config.toml
d_model = 128
vocab_size = 8192
rope_fraction = 0.5
qk_norm = true
bias = "none"
extras = ["some layers without positions", "some layers without attention", "gated attention", "value embeddings", "a smear gate", "an embedding shortcut", "skips across layers", "capped logits"]
init_std_up = 0.0237
warmup_steps = 49
decay_shape = "linear"
doc_mask = false
Each number is 50 + 12 x the weight over its row's rms, rounded and kept within 0 to 99. Layers, rows and columns count from 0. The size before them is the row's rms in percent of the matrix's.

# up: layer 11 MLP up, 1024x128, rms 0.338, rows 950-976, columns 0-127
# down: layer 11 MLP down (transposed), 1024x128, rms 0.111, rows 950-976, columns 0-127
up950 107:59 50 48 43 49 43 55 42 64 57 55 84 52 39 49 59 59 34 51 42 43 58 67 34 53 55 64 56 42 58 51 52 65 28 74 68 55 45 53 43 56 25 52 53 51 41 57 34 54 43 39 51 73 77 37 46 54 48 61 61 54 48 27 50 55 69 56 37 38 51 45 63 90 42 66 48 59 37 45 61 41 46 50 41 41 48 58 39 59 60 71 59 46 60 51 41 38 41 66 51 45 44 54 46 41 48 60 35 43 34 47 53 60 46 52 32 52 60 21 46 58 43 68 14 76 52 55 60
down950 115:64 45 48 54 68 65 60 63 36 54 46 45 46 74 68 64 54 68 59 26 44 63 57 50 40 44 57 51 45 70 44 63 62 79 55 62 47 63 42 61 34 65 63 63 54 59 39 45 57 69 47 59 33 60 54 68 53 28 47 67 57 47 29 40 60 39 38 46 30 47 66 39 53 40 50 50 62 62 52 44 23 51 53 44 52 44 50 39 50 69 58 43 59 44 40 44 52 46 49 51 34 67 62 57 51 31 76 23 63 57 74 56 48 49 60 47 67 71 37 65 34 33 49 50 61 39 41 46
up951 077:29 42 73 23 55 55 70 42 74 51 24 41 42 59 56 60 70 62 48 36 48 59 54 59 41 55 74 38 15 40 59 56 46 61 57 42 55 45 49 68 49 62 30 44 57 43 53 48 67 53 43 51 64 34 66 53 36 62 72 38 66 51 66 51 69 32 40 50 43 47 43 45 53 63 66 54 38 51 20 58 51 35 56 74 40 37 55 51 54 57 47 61 49 33 48 40 51 54 55 37 49 64 41 33 59 39 65 48 31 68 49 59 55 48 44 54 64 45 45 65 64 53 34 51 45 63 39 59
down951 077:61 72 39 63 56 62 43 52 48 44 50 35 59 39 44 52 32 57 50 47 36 26 39 58 49 44 53 67 60 22 65 61 42 59 34 77 36 41 61 48 59 29 53 47 49 72 62 57 47 43 39 47 32 37 55 41 48 50 49 71 32 53 61 57 56 57 79 55 55 50 62 49 40 48 52 40 44 36 63 58 33 65 61 49 28 34 43 57 53 47 65 52 35 58 43 71 54 55 59 45 28 47 24 51 64 67 64 52 59 25 55 60 43 55 45 71 38 57 53 33 49 33 39 57 64 54 53 25
up952 080:40 53 49 35 54 44 41 64 49 52 41 62 46 56 62 64 49 52 42 39 26 39 51 38 58 71 43 72 22 35 58 43 57 55 49 40 40 54 65 67 69 35 69 33 65 48 54 44 50 41 54 44 42 55 53 45 41 69 56 51 60 58 72 48 46 62 78 48 43 55 64 47 73 46 56 51 38 70 59 48 59 27 40 60 55 51 59 60 40 41 58 54 35 27 36 44 68 44 20 41 62 70 56 26 46 66 61 49 63 70 44 56 40 64 45 46 24 47 36 55 52 39 32 63 53 37 43 57
down952 081:58 55 48 64 45 61 16 38 61 52 43 56 23 48 36 47 57 68 47 67 42 66 54 56 63 37 67 46 44 28 55 52 58 38 50 43 61 47 32 43 35 68 36 43 64 51 30 45 40 61 62 53 49 47 65 53 60 58 43 49 40 41 45 42 54 43 66 29 61 64 46 43 35 51 39 42 58 34 45 52 59 41 53 39 47 43 40 62 67 34 38 60 36 54 80 67 41 39 42 46 54 81 59 45 45 66 69 47 43 49 71 71 42 52 38 43 45 40 25 57 45 46 41 43 80 36 51 57
up953 065:63 52 56 74 39 64 67 41 49 62 65 58 41 64 43 53 36 51 21 53 45 64 64 50 50 65 40 58 40 54 36 48 66 62 56 57 50 69 55 44 50 44 33 38 41 73 65 76 57 44 49 51 52 75 41 46 55 49 64 45 82 49 67 34 34 30 43 50 32 43 56 59 61 68 61 62 38 64 59 53 61 74 42 54 67 55 54 51 56 71 36 55 69 52 37 53 66 55 48 47 63 59 52 37 49 44 43 49 60 57 37 35 66 49 50 31 77 43 44 50 65 58 57 50 72 34 40 53
down953 072:32 37 66 38 50 57 63 51 43 31 53 59 58 43 58 60 50 54 56 55 39 51 36 62 46 37 55 48 54 36 45 64 64 56 51 37 75 45 16 75 48 40 49 35 52 43 40 39 61 52 32 37 64 46 35 58 43 49 68 47 40 38 71 54 54 47 48 47 66 65 47 41 50 54 51 48 47 74 32 79 70 45 42 38 55 63 62 53 35 25 51 70 48 56 75 47 57 67 50 27 33 42 64 40 55 50 33 40 52 50 49 45 67 53 64 55 46 53 56 60 70 50 54 62 61 64 21 52
up954 080:58 52 53 49 36 37 42 57 49 56 48 69 43 59 26 38 52 52 59 38 39 40 59 38 47 46 55 64 42 42 41 40 68 50 34 49 76 60 62 60 41 15 58 47 44 52 66 38 44 64 43 48 65 50 58 39 59 45 60 47 64 30 35 71 35 68 49 62 39 39 38 56 52 42 37 32 45 75 52 37 47 42 47 54 56 31 38 54 43 33 46 63 48 56 50 45 35 57 45 65 36 71 49 63 69 43 49 40 75 42 48 41 59 46 60 47 46 47 29 47 34 76 62 53 45 46 18 75
down954 075:58 39 53 46 50 76 53 56 71 62 58 43 45 32 66 80 42 36 36 53 70 53 57 53 69 45 58 53 32 62 37 55 77 56 57 53 41 41 49 63 53 66 53 51 58 41 59 48 68 34 76 32 49 35 49 63 60 59 41 70 19 52 44 29 43 46 38 54 51 39 37 42 53 45 44 47 52 36 43 67 49 35 51 42 44 56 20 36 64 68 60 52 47 53 57 56 48 69 56 55 53 40 55 66 57 47 56 46 57 62 54 81 66 58 55 58 58 33 46 46 29 58 64 43 37 37 44 38
up955 139:50 49 61 44 38 51 48 53 51 48 40 30 36 63 61 45 63 39 47 28 51 51 57 33 59 42 44 49 57 47 65 36 69 42 52 77 41 62 37 71 54 41 46 44 52 48 42 37 55 61 53 43 48 66 53 36 51 65 52 34 27 46 52 53 48 47 55 57 33 48 43 63 52 58 54 53 57 65 37 49 85 51 57 74 54 55 59 20 64 59 56 66 29 39 54 66 62 23 24 50 45 39 26 49 51 67 50 44 40 41 21 45 48 41 45 54 38 26 78 55 54 52 52 29 40 57 53 54
down955 151:53 48 35 62 65 35 59 61 42 79 57 49 43 65 44 40 45 39 47 42 45 42 53 30 53 75 60 47 68 49 64 69 57 42 46 48 22 43 44 52 46 57 48 52 63 43 52 46 36 49 31 35 55 50 56 51 68 42 44 55 43 56 17 54 42 38 40 53 42 48 41 41 56 79 51 61 51 34 49 31 26 54 32 62 64 43 61 54 45 58 62 57 61 66 56 67 42 44 50 67 45 47 38 40 66 23 61 55 45 56 60 42 28 26 38 39 49 35 35 33 35 60 55 43 48 32 65 63
up956 105:54 57 41 26 63 48 80 47 44 53 47 38 34 57 68 94 54 48 62 35 61 38 36 48 59 45 36 46 64 44 57 55 62 63 52 33 51 34 77 68 48 58 60 71 44 44 38 47 48 37 47 48 44 50 39 36 76 51 53 37 41 68 65 54 38 55 57 42 61 57 69 57 56 74 43 69 38 72 65 32 54 55 44 47 53 50 46 39 57 47 54 40 56 41 36 52 45 65 50 49 42 56 38 39 53 62 45 45 45 16 58 66 66 33 45 62 54 47 51 32 46 52 54 47 45 58 66 55
down956 104:30 45 40 47 53 53 61 65 58 42 46 62 36 51 49 50 42 39 45 55 72 58 57 74 54 55 60 43 45 23 53 55 44 59 59 45 34 58 32 52 72 47 37 55 49 35 36 51 58 55 62 62 80 51 52 66 66 41 26 50 61 52 47 51 41 50 58 61 56 28 65 49 68 39 50 61 55 55 65 64 36 52 83 49 51 65 52 43 56 39 45 47 63 81 30 41 58 48 50 71 75 50 42 49 42 47 47 36 45 56 64 28 45 49 33 45 51 41 66 38 74 65 73 57 46 53 39 43
up957 095:70 53 58 58 37 58 36 47 49 49 37 50 47 47 79 56 45 43 60 58 70 38 42 46 67 57 35 58 42 36 29 47 38 49 42 45 42 31 68 55 53 55 26 49 41 42 44 46 32 47 50 63 60 45 26 50 54 41 27 24 71 49 53 37 57 46 63 41 58 49 52 63 48 79 58 54 34 67 62 54 45 64 45 75 50 47 59 60 41 77 44 58 67 67 60 56 54 51 59 64 46 44 36 54 59 36 51 29 31 52 59 63 46 33 46 63 43 46 56 65 62 56 79 67 58 63 38 55
down957 099:51 32 62 48 39 55 45 65 56 59 60 46 47 41 42 57 37 46 66 54 51 48 34 96 54 41 46 63 43 48 63 65 48 32 64 52 52 51 45 53 65 48 34 49 71 46 62 66 55 40 40 44 46 30 46 53 62 33 31 46 56 51 54 64 45 19 39 38 62 55 56 54 49 35 49 52 44 64 63 57 45 69 58 59 54 41 74 67 52 36 42 41 60 33 53 63 56 34 41 40 49 54 58 42 72 35 37 65 87 41 42 68 55 52 37 49 58 53 24 54 64 55 46 65 46 54 67 53
up958 089:64 63 63 29 55 48 45 43 58 47 39 29 54 53 51 71 52 38 42 45 73 46 63 64 61 46 53 48 42 53 44 29 33 39 26 47 35 41 43 30 38 47 44 71 61 47 67 25 50 34 55 76 67 51 34 52 56 53 37 55 54 37 49 55 75 46 60 50 31 58 56 49 35 66 58 36 44 41 50 61 52 47 56 50 56 43 39 19 49 54 75 58 53 45 57 52 46 55 88 54 34 74 52 65 42 51 57 48 47 27 38 55 62 55 66 41 49 43 58 49 62 58 50 49 69 54 58 64
down958 104:63 47 52 61 39 56 45 42 41 46 64 54 72 46 48 49 58 45 49 60 72 65 35 45 31 45 44 37 50 47 65 66 42 36 27 25 55 35 39 39 53 52 62 52 49 43 44 45 53 54 61 40 42 65 37 50 46 45 44 56 28 40 52 57 60 45 54 44 49 34 45 58 44 82 58 47 45 51 50 54 33 40 44 26 75 11 57 47 57 63 69 56 47 50 41 65 39 36 71 62 71 48 67 43 60 17 54 49 44 49 52 62 64 22 60 51 55 48 26 30 53 41 46 56 57 52 46 61
up959 091:56 51 48 35 57 33 32 30 81 57 34 68 52 76 49 65 28 58 45 59 38 28 64 83 68 54 41 59 57 56 57 52 46 48 49 50 55 45 52 55 49 41 50 33 68 50 54 62 55 49 42 51 68 58 57 68 69 53 39 34 61 36 61 41 47 45 36 52 38 72 54 59 57 66 54 42 44 45 59 50 65 76 60 63 45 52 43 43 35 53 42 53 61 39 54 33 37 33 42 33 55 27 57 57 67 69 38 58 66 36 68 49 58 58 29 55 44 42 53 34 45 58 49 49 58 30 41 48
down959 102:51 63 56 53 69 48 33 41 51 29 54 30 37 38 54 44 50 45 46 63 40 65 59 60 40 43 37 33 54 47 45 62 61 41 64 34 44 39 62 53 54 49 51 52 66 29 65 56 40 60 42 26 33 53 37 54 71 44 58 37 41 54 62 22 41 65 61 52 45 56 49 44 51 57 46 61 40 49 58 48 45 49 36 30 47 72 37 58 47 22 49 60 34 54 19 66 51 42 70 46 43 31 64 71 76 48 45 44 24 64 49 59 62 52 56 43 51 52 54 47 52 56 51 43 13 42 55 49
up960 115:52 55 54 32 37 42 44 42 37 65 53 39 46 29 67 38 61 44 24 41 46 51 48 39 30 72 46 73 40 26 37 37 58 53 34 51 66 49 42 46 63 65 69 55 33 32 61 58 56 48 52 31 72 65 71 53 24 48 40 53 52 36 27 56 59 43 28 64 46 73 65 42 45 37 42 65 33 55 55 49 54 49 60 47 42 40 51 58 46 62 55 45 61 49 51 53 21 52 59 49 37 44 64 67 55 37 47 47 64 25 48 57 33 45 45 44 56 34 52 49 31 67 48 34 51 55 54 48
down960 127:69 36 75 65 55 44 33 58 59 44 48 74 52 26 65 75 60 61 45 42 40 67 41 44 28 60 52 57 44 56 20 47 43 52 36 43 54 53 55 60 64 50 51 61 52 38 43 60 30 38 54 24 80 57 47 46 47 41 46 40 24 64 40 50 47 47 41 51 42 49 56 25 53 37 49 29 53 35 53 74 79 47 53 44 47 63 33 39 55 54 51 39 40 62 50 70 42 61 63 43 53 47 49 61 50 57 53 54 48 22 64 65 53 47 44 52 54 73 48 47 47 65 50 41 37 48 40 54
up961 077:52 55 51 52 58 52 50 47 40 39 42 49 55 76 25 65 58 56 60 57 51 52 49 48 45 41 54 56 31 50 51 37 43 44 48 44 66 39 56 57 33 37 56 50 28 63 67 59 61 69 43 50 70 59 69 43 33 47 79 46 62 76 63 29 59 20 55 32 56 59 65 71 53 61 58 57 52 33 78 65 56 70 33 54 69 36 40 44 40 55 52 44 45 31 45 62 52 45 75 48 38 47 48 45 19 52 45 53 35 36 52 35 45 56 64 52 56 59 58 49 36 59 52 67 50 39 52 45
down961 081:49 49 72 42 61 52 59 47 66 42 40 66 55 32 46 61 51 48 37 49 36 61 48 72 56 25 67 58 86 55 67 47 48 56 49 54 46 51 39 56 43 66 58 39 44 54 58 35 43 66 33 53 44 41 41 66 72 44 50 55 38 38 60 48 51 52 70 49 51 34 47 52 52 47 24 42 32 49 29 51 62 42 61 37 48 58 52 65 42 41 66 58 54 48 63 84 52 61 44 49 29 58 42 44 70 37 65 56 63 50 83 56 54 69 43 38 57 55 58 63 58 44 77 53 42 58 37 61
up962 094:36 48 47 60 48 31 56 29 59 63 39 66 47 39 32 68 69 53 49 54 40 40 32 52 52 39 52 51 41 36 31 60 45 42 58 54 52 44 45 60 52 32 69 36 57 46 26 54 67 81 41 35 56 73 61 42 55 67 47 51 48 24 48 45 63 48 40 58 46 46 32 45 77 60 59 69 33 50 60 42 31 41 37 57 52 52 25 56 56 74 60 60 66 48 53 65 45 54 43 47 45 51 46 65 46 56 57 58 52 44 67 65 53 50 65 58 60 39 35 50 78 75 65 55 55 38 47 48
down962 087:71 74 32 81 58 33 64 58 51 63 57 22 50 58 55 60 65 65 56 49 50 62 47 59 55 38 60 73 50 54 37 49 46 50 43 47 41 32 45 34 84 35 61 50 52 57 56 42 78 41 57 63 29 63 44 40 43 64 67 38 45 36 39 47 69 43 68 46 52 44 47 71 60 59 60 34 39 40 57 61 46 33 41 42 26 60 38 22 44 48 37 36 55 73 53 40 52 46 65 65 59 57 48 47 58 51 40 49 43 56 48 62 60 45 46 33 50 44 62 48 44 36 58 45 55 42 57 43
up963 118:43 53 61 43 64 52 36 61 62 40 55 52 60 60 57 48 47 59 34 37 65 27 34 29 33 64 43 65 49 55 58 47 55 36 31 46 48 40 44 48 51 35 46 43 33 59 54 45 34 51 43 70 45 26 41 56 37 44 41 62 60 43 46 71 44 31 66 56 20 49 74 70 48 38 50 38 52 59 57 51 52 50 50 63 50 47 48 72 55 62 62 57 32 47 31 33 61 53 63 29 64 49 69 52 63 49 55 32 61 41 29 33 38 56 34 45 47 59 63 55 59 57 69 44 41 50 81 34
down963 109:42 34 43 67 31 60 66 38 36 47 33 47 63 61 49 62 30 75 50 62 60 42 44 48 46 55 24 51 66 51 66 58 64 64 44 60 52 62 36 66 50 51 39 59 37 41 44 57 50 57 53 52 39 23 55 57 55 56 42 51 51 43 42 45 61 31 56 63 53 55 48 68 45 35 71 53 65 23 53 54 41 63 50 41 22 46 33 44 46 75 80 61 62 41 52 58 42 57 45 58 46 57 38 82 56 62 78 43 56 32 57 51 61 58 50 58 58 33 52 52 58 56 72 55 38 45 50 56
up964 106:39 52 52 34 27 41 49 50 32 33 21 57 32 36 62 64 45 49 43 51 47 63 58 47 31 77 54 44 39 39 35 66 49 49 68 68 42 59 48 77 45 54 44 54 52 63 41 38 60 52 53 49 45 52 68 60 42 58 41 50 56 44 58 26 73 44 37 48 48 35 35 59 34 46 70 55 45 67 56 35 74 45 53 55 50 39 43 64 44 59 68 44 50 45 37 58 42 53 57 51 47 45 75 56 37 57 48 31 50 35 29 44 75 48 36 46 83 47 38 39 44 72 56 42 60 50 35 43
down964 106:46 51 59 53 45 61 58 55 61 21 47 63 64 40 40 40 52 63 57 40 52 41 55 58 64 57 37 34 54 53 52 21 66 72 49 30 38 45 61 54 53 42 24 41 49 53 58 46 52 43 52 48 56 34 15 62 57 72 53 44 60 43 33 37 53 41 33 38 54 38 64 59 44 55 25 37 44 07 51 57 37 46 36 16 29 67 39 58 46 57 63 55 58 65 56 41 65 58 41 40 60 66 64 38 54 55 39 45 56 48 57 53 41 49 47 55 48 58 63 49 55 38 59 50 41 46 51 40
up965 118:40 36 35 58 38 31 50 34 62 73 38 45 66 47 41 48 54 32 59 39 58 52 49 50 60 70 57 38 42 71 39 59 66 51 55 67 44 49 42 47 54 65 63 67 72 59 42 50 39 42 27 59 28 41 61 39 37 45 32 49 45 58 48 50 25 58 56 57 50 59 33 60 55 45 41 67 34 40 46 44 54 63 47 46 60 39 56 63 49 34 47 63 36 30 66 24 34 48 46 71 49 66 65 45 66 57 60 56 38 45 43 41 35 64 71 38 51 42 53 51 54 44 70 24 50 62 26 63
down965 106:49 50 40 25 47 48 19 89 65 68 70 66 45 62 53 48 49 72 52 52 78 69 70 63 49 37 61 40 53 55 52 44 62 57 57 32 39 46 71 26 78 56 51 39 49 44 42 45 48 51 61 37 55 45 62 47 65 54 57 55 57 36 48 48 54 50 62 38 66 51 70 65 61 61 28 62 29 50 53 54 36 52 40 56 46 44 52 54 53 32 63 52 37 52 43 65 70 50 32 50 61 44 55 48 31 37 32 45 51 51 45 52 48 41 54 32 50 58 64 56 39 38 67 53 42 62 58 42
up966 104:39 57 60 40 61 37 43 46 22 75 54 76 45 56 53 46 47 53 78 49 50 44 50 30 43 52 33 65 25 42 46 42 48 57 44 56 45 46 50 61 38 59 71 80 61 53 49 45 59 67 49 34 37 29 56 50 41 31 34 46 60 59 37 28 46 51 35 55 20 59 56 52 69 42 47 51 20 60 46 47 76 56 39 50 51 48 48 50 47 41 53 53 75 33 69 50 49 62 53 36 71 46 47 53 53 47 54 46 45 46 45 59 52 64 55 58 60 41 41 55 44 46 43 51 41 18 63 35
down966 115:34 50 74 56 76 50 35 51 58 53 42 54 62 49 43 49 50 69 62 43 54 47 44 24 45 61 22 43 33 56 54 44 44 56 72 53 43 66 50 56 32 48 58 29 54 52 50 65 52 61 59 64 36 51 50 56 44 58 63 47 43 68 37 38 62 56 52 32 48 54 44 61 52 35 49 66 64 51 56 32 43 54 43 33 47 61 45 50 59 16 71 28 43 42 75 51 72 44 46 51 49 46 47 80 53 57 61 46 55 43 41 44 22 53 59 63 40 38 38 39 64 39 52 49 45 35 20 57
up967 089:64 53 47 54 29 46 66 33 68 31 68 42 51 62 36 46 57 16 53 46 40 62 48 41 53 41 47 40 57 75 44 70 55 54 48 61 43 58 49 43 42 32 19 47 58 50 59 60 52 45 38 67 32 50 49 47 43 50 49 52 39 37 69 54 24 31 38 67 83 55 36 46 61 38 45 54 43 37 64 27 64 29 51 54 49 43 48 47 44 39 66 76 59 43 55 38 49 53 50 50 57 57 38 61 59 41 45 50 38 37 38 50 42 46 58 29 61 19 40 55 53 41 48 44 41 45 35 45
down967 078:44 27 26 50 75 42 29 58 47 65 42 36 65 49 53 71 48 60 49 49 52 58 36 74 43 62 55 39 56 39 51 45 65 63 33 40 57 35 62 34 62 64 65 52 39 58 69 44 61 49 52 30 53 58 50 62 35 56 70 58 51 54 42 57 30 55 43 41 37 27 49 63 40 46 51 47 45 46 49 53 46 75 33 45 39 60 74 46 35 77 41 60 67 36 64 62 33 52 62 51 46 35 34 59 57 44 62 31 71 56 52 55 37 60 43 55 60 65 48 70 61 36 50 52 42 29 44 53
up968 113:67 61 61 47 52 49 50 59 49 49 39 41 63 59 59 54 51 76 44 57 25 37 53 67 52 51 55 40 30 34 32 73 60 27 45 43 46 21 59 58 23 53 45 44 76 46 49 44 44 51 44 23 39 38 55 54 52 55 51 42 59 51 63 31 54 67 72 40 49 62 55 61 59 65 44 73 63 60 80 46 51 49 70 33 52 59 53 49 49 41 41 74 58 37 47 53 45 48 46 45 66 45 44 33 66 45 30 48 52 41 40 46 62 32 54 38 28 60 54 57 53 47 50 32 53 31 43 47
down968 123:38 67 63 73 60 61 41 49 61 61 49 66 29 42 33 74 45 68 55 50 53 57 22 36 47 37 54 27 55 52 61 42 45 51 36 43 56 59 45 57 51 53 45 55 54 45 66 50 54 76 32 33 45 60 37 56 49 19 51 42 24 64 33 44 85 52 35 70 31 55 53 38 60 39 52 44 36 41 57 55 30 53 38 47 32 53 60 52 68 73 50 65 47 53 62 50 47 56 66 49 37 58 36 65 42 65 61 59 53 56 49 43 42 56 62 56 49 44 47 35 58 35 34 53 57 50 42 58
up969 088:45 40 62 43 36 54 64 48 56 41 65 64 53 46 75 60 49 50 64 54 65 26 58 35 42 60 39 65 51 45 56 41 69 56 21 41 50 53 61 34 55 19 57 46 52 73 37 29 49 39 46 62 42 42 44 45 77 56 55 42 61 46 31 61 47 65 47 61 40 42 53 65 60 38 71 71 76 49 79 34 58 39 51 53 59 45 46 61 59 42 69 71 62 46 33 48 67 54 37 47 68 72 53 48 47 53 61 48 66 55 71 55 53 51 47 61 69 38 63 52 62 52 46 46 49 49 52 49
down969 084:47 67 63 47 46 57 43 58 38 43 52 34 44 47 56 74 46 65 42 49 30 69 65 66 46 36 36 43 57 41 52 50 49 41 47 58 62 54 37 43 60 65 59 47 45 49 51 67 94 59 53 41 59 37 40 57 62 47 32 34 37 48 43 39 57 53 62 60 45 49 68 53 40 51 50 47 58 52 24 37 58 64 36 29 41 59 74 39 54 40 51 44 25 46 43 52 59 47 51 34 53 47 45 45 60 71 30 51 61 28 66 67 36 58 30 61 52 56 58 40 55 64 41 64 20 29 53 36
up970 078:69 63 39 49 44 56 37 46 72 64 57 75 73 49 36 72 53 34 55 67 41 49 44 52 79 35 65 60 50 42 50 37 45 40 62 45 41 34 60 52 54 33 39 58 56 49 60 40 72 25 30 64 45 51 49 37 58 79 48 61 47 69 66 37 58 34 49 42 40 66 73 69 72 58 43 63 50 52 48 43 47 67 32 45 53 62 41 56 31 49 73 59 39 66 54 38 43 49 57 64 56 38 53 31 42 55 45 49 49 53 41 36 43 48 40 38 42 38 48 47 41 33 50 43 66 51 48 60
down970 080:41 54 46 53 66 39 70 53 48 52 56 53 53 47 55 25 81 50 53 39 44 54 63 43 70 41 52 55 48 41 64 46 42 67 56 53 55 42 48 42 64 53 56 32 96 63 53 55 49 69 55 62 57 52 48 72 69 54 78 51 49 51 31 35 51 80 54 34 31 56 62 38 56 40 53 34 44 52 70 60 35 39 67 47 50 33 46 50 34 58 61 49 57 49 63 69 58 37 59 57 55 43 43 45 39 44 43 43 57 63 57 72 59 31 55 56 38 78 56 66 61 50 47 61 61 45 52 45
up971 089:34 70 53 57 56 47 45 69 54 65 40 53 52 58 19 39 39 35 68 63 27 59 59 28 24 76 51 53 57 59 46 55 72 49 34 60 55 39 45 67 34 33 27 72 49 67 47 49 47 44 60 63 69 42 67 48 62 38 54 43 36 45 65 65 53 45 66 42 51 51 36 59 60 49 45 44 52 42 41 64 53 42 66 63 33 66 55 63 49 40 37 52 59 28 58 46 43 43 32 53 36 49 56 46 52 40 42 55 42 43 46 29 46 45 60 50 78 61 51 30 52 41 58 54 42 55 73 41
down971 094:61 57 58 53 58 85 61 63 59 61 45 52 45 39 56 50 57 55 37 32 50 58 41 69 61 36 71 50 39 37 42 62 53 67 46 44 24 56 51 41 42 71 64 39 40 58 51 51 44 64 47 74 37 42 57 41 66 52 46 58 38 56 64 56 55 57 36 45 44 48 57 48 49 18 24 48 33 61 44 54 54 54 86 54 58 43 37 66 47 36 63 54 49 42 61 34 57 57 29 76 59 36 44 54 45 58 59 48 66 66 48 37 51 43 50 50 30 36 46 55 30 24 62 54 52 47 38 46
up972 109:55 36 68 42 48 45 55 44 61 52 59 55 57 38 49 34 58 44 44 37 52 48 75 38 47 43 54 43 47 50 44 48 43 65 54 44 40 62 34 63 61 32 59 54 48 56 35 53 23 36 22 33 53 47 50 34 43 56 64 34 46 40 31 64 44 49 72 42 39 37 55 72 63 42 59 68 47 34 48 52 64 78 50 48 56 63 54 63 49 63 50 34 44 36 41 59 40 40 39 47 56 27 50 45 35 53 70 60 41 27 19 30 54 54 27 40 55 61 52 44 57 72 56 50 50 52 69 24
down972 116:85 54 46 57 68 69 70 69 47 72 50 46 46 41 67 78 43 60 79 44 42 64 58 42 57 47 48 63 53 57 27 29 57 59 56 45 70 54 53 46 38 42 37 58 43 56 45 30 46 52 34 66 70 48 39 44 56 40 57 60 36 53 44 44 48 50 55 55 47 38 34 67 47 48 55 64 57 43 45 61 46 62 48 62 76 52 28 43 44 77 45 34 40 47 41 58 59 44 43 40 73 50 48 51 55 41 48 43 54 80 43 51 72 65 45 57 53 60 48 56 38 37 47 33 43 36 29 47
up973 084:32 53 64 38 46 67 42 42 52 41 54 61 37 56 44 60 36 50 54 38 57 54 66 60 56 67 40 71 36 49 57 43 42 36 64 61 48 15 64 36 52 35 65 23 54 47 58 31 56 43 59 49 44 51 74 47 66 49 42 61 53 56 42 53 46 36 45 51 64 56 36 70 45 49 67 52 54 59 55 52 47 42 61 57 31 66 61 52 44 66 52 53 29 71 59 71 60 49 39 66 40 48 39 45 43 70 53 52 40 43 49 39 42 36 66 41 22 31 44 74 54 64 54 31 63 64 26 52
down973 082:47 51 71 71 55 26 49 56 33 55 41 60 37 50 26 49 37 48 46 45 71 47 59 29 62 66 51 25 45 55 42 66 71 67 71 49 47 71 44 71 40 57 37 47 56 35 48 56 59 45 44 44 59 50 45 54 68 57 80 45 42 53 60 58 57 32 57 40 35 65 64 40 19 17 48 71 65 58 50 53 62 49 38 45 53 41 50 46 51 52 54 62 65 44 54 66 55 54 53 57 52 61 47 52 73 50 33 49 70 35 48 46 47 38 66 61 49 49 51 54 65 49 63 25 43 44 47 47
up974 111:60 34 45 34 68 33 41 56 62 90 33 48 38 49 68 58 29 45 32 57 44 49 50 39 50 40 56 48 49 60 59 46 39 54 44 37 41 41 50 46 55 66 51 75 36 74 62 48 56 56 57 55 79 61 45 36 45 58 65 53 45 50 45 62 66 68 69 59 43 50 55 47 56 53 38 53 48 55 41 58 41 67 55 41 49 59 70 53 44 39 47 61 70 60 33 59 33 39 50 64 34 75 42 60 66 46 44 56 21 48 44 55 40 54 68 40 53 40 55 43 48 46 42 62 42 38 86 51
down974 094:58 57 67 65 28 79 42 39 64 20 43 53 58 31 50 44 35 70 34 53 61 32 51 63 52 60 41 41 50 35 46 50 61 47 55 55 73 46 47 47 38 60 50 38 48 56 40 53 54 61 68 35 59 37 69 49 43 57 35 29 49 56 56 52 52 59 45 42 48 45 75 68 56 47 42 51 58 38 51 30 30 55 66 52 43 39 55 32 32 62 42 39 67 30 32 45 47 50 36 41 60 50 58 60 43 28 47 54 40 41 82 46 46 37 54 66 43 45 35 42 43 64 47 58 55 20 50 65
up975 090:52 68 41 57 49 52 39 52 47 61 59 54 44 60 42 64 49 71 46 61 59 66 28 79 45 52 35 65 55 50 33 33 44 43 62 53 55 49 40 47 56 38 30 62 34 32 62 46 52 34 61 47 75 58 45 11 46 47 52 48 57 41 39 48 35 65 50 52 53 50 33 67 68 38 56 43 48 85 58 54 43 67 50 31 64 57 56 39 38 42 39 46 47 48 54 47 35 45 49 56 49 53 26 54 56 39 61 55 30 52 59 35 65 63 44 59 39 54 58 55 38 74 39 58 45 57 85 52
down975 094:41 34 56 63 30 38 48 42 74 36 30 36 71 44 49 76 58 47 44 62 34 51 49 38 34 50 62 40 37 35 33 26 50 46 48 55 50 41 43 51 35 49 43 38 41 49 53 60 62 42 75 74 41 56 64 55 49 46 29 70 49 61 38 50 41 46 55 32 53 68 23 42 40 58 29 36 61 51 42 46 42 43 58 57 32 42 47 49 63 43 68 28 43 39 45 58 39 49 70 62 62 53 32 58 34 48 44 53 50 38 60 84 46 45 52 48 48 44 69 58 59 30 66 48 47 47 51 44
up976 113:42 58 51 40 40 59 44 52 51 46 30 36 57 54 42 55 45 43 44 63 53 41 43 46 37 36 42 57 66 57 67 40 71 60 58 55 61 40 45 47 53 52 62 71 67 56 56 26 51 28 24 54 67 50 39 42 83 58 63 50 59 34 40 40 63 45 44 52 36 74 46 64 59 40 33 58 42 27 62 48 52 66 60 41 55 49 52 55 48 51 65 56 69 32 45 38 58 72 46 72 56 41 60 43 61 49 60 45 41 29 64 62 37 73 42 30 36 40 34 67 45 50 46 46 51 29 36 69
down976 118:51 52 49 69 38 54 40 37 40 51 33 80 60 49 45 56 49 56 34 50 54 46 59 67 56 58 45 62 55 53 43 61 37 39 33 42 48 56 43 48 37 62 48 30 58 51 43 89 32 41 62 30 36 48 48 34 57 62 42 48 43 29 25 41 76 44 48 38 66 39 52 43 40 71 58 56 38 46 57 55 71 46 30 33 45 39 65 56 48 69 41 57 44 64 58 54 61 32 46 54 40 18 47 52 53 60 26 31 50 45 56 53 45 57 65 57 40 69 47 44 56 68 58 56 52 57 69 58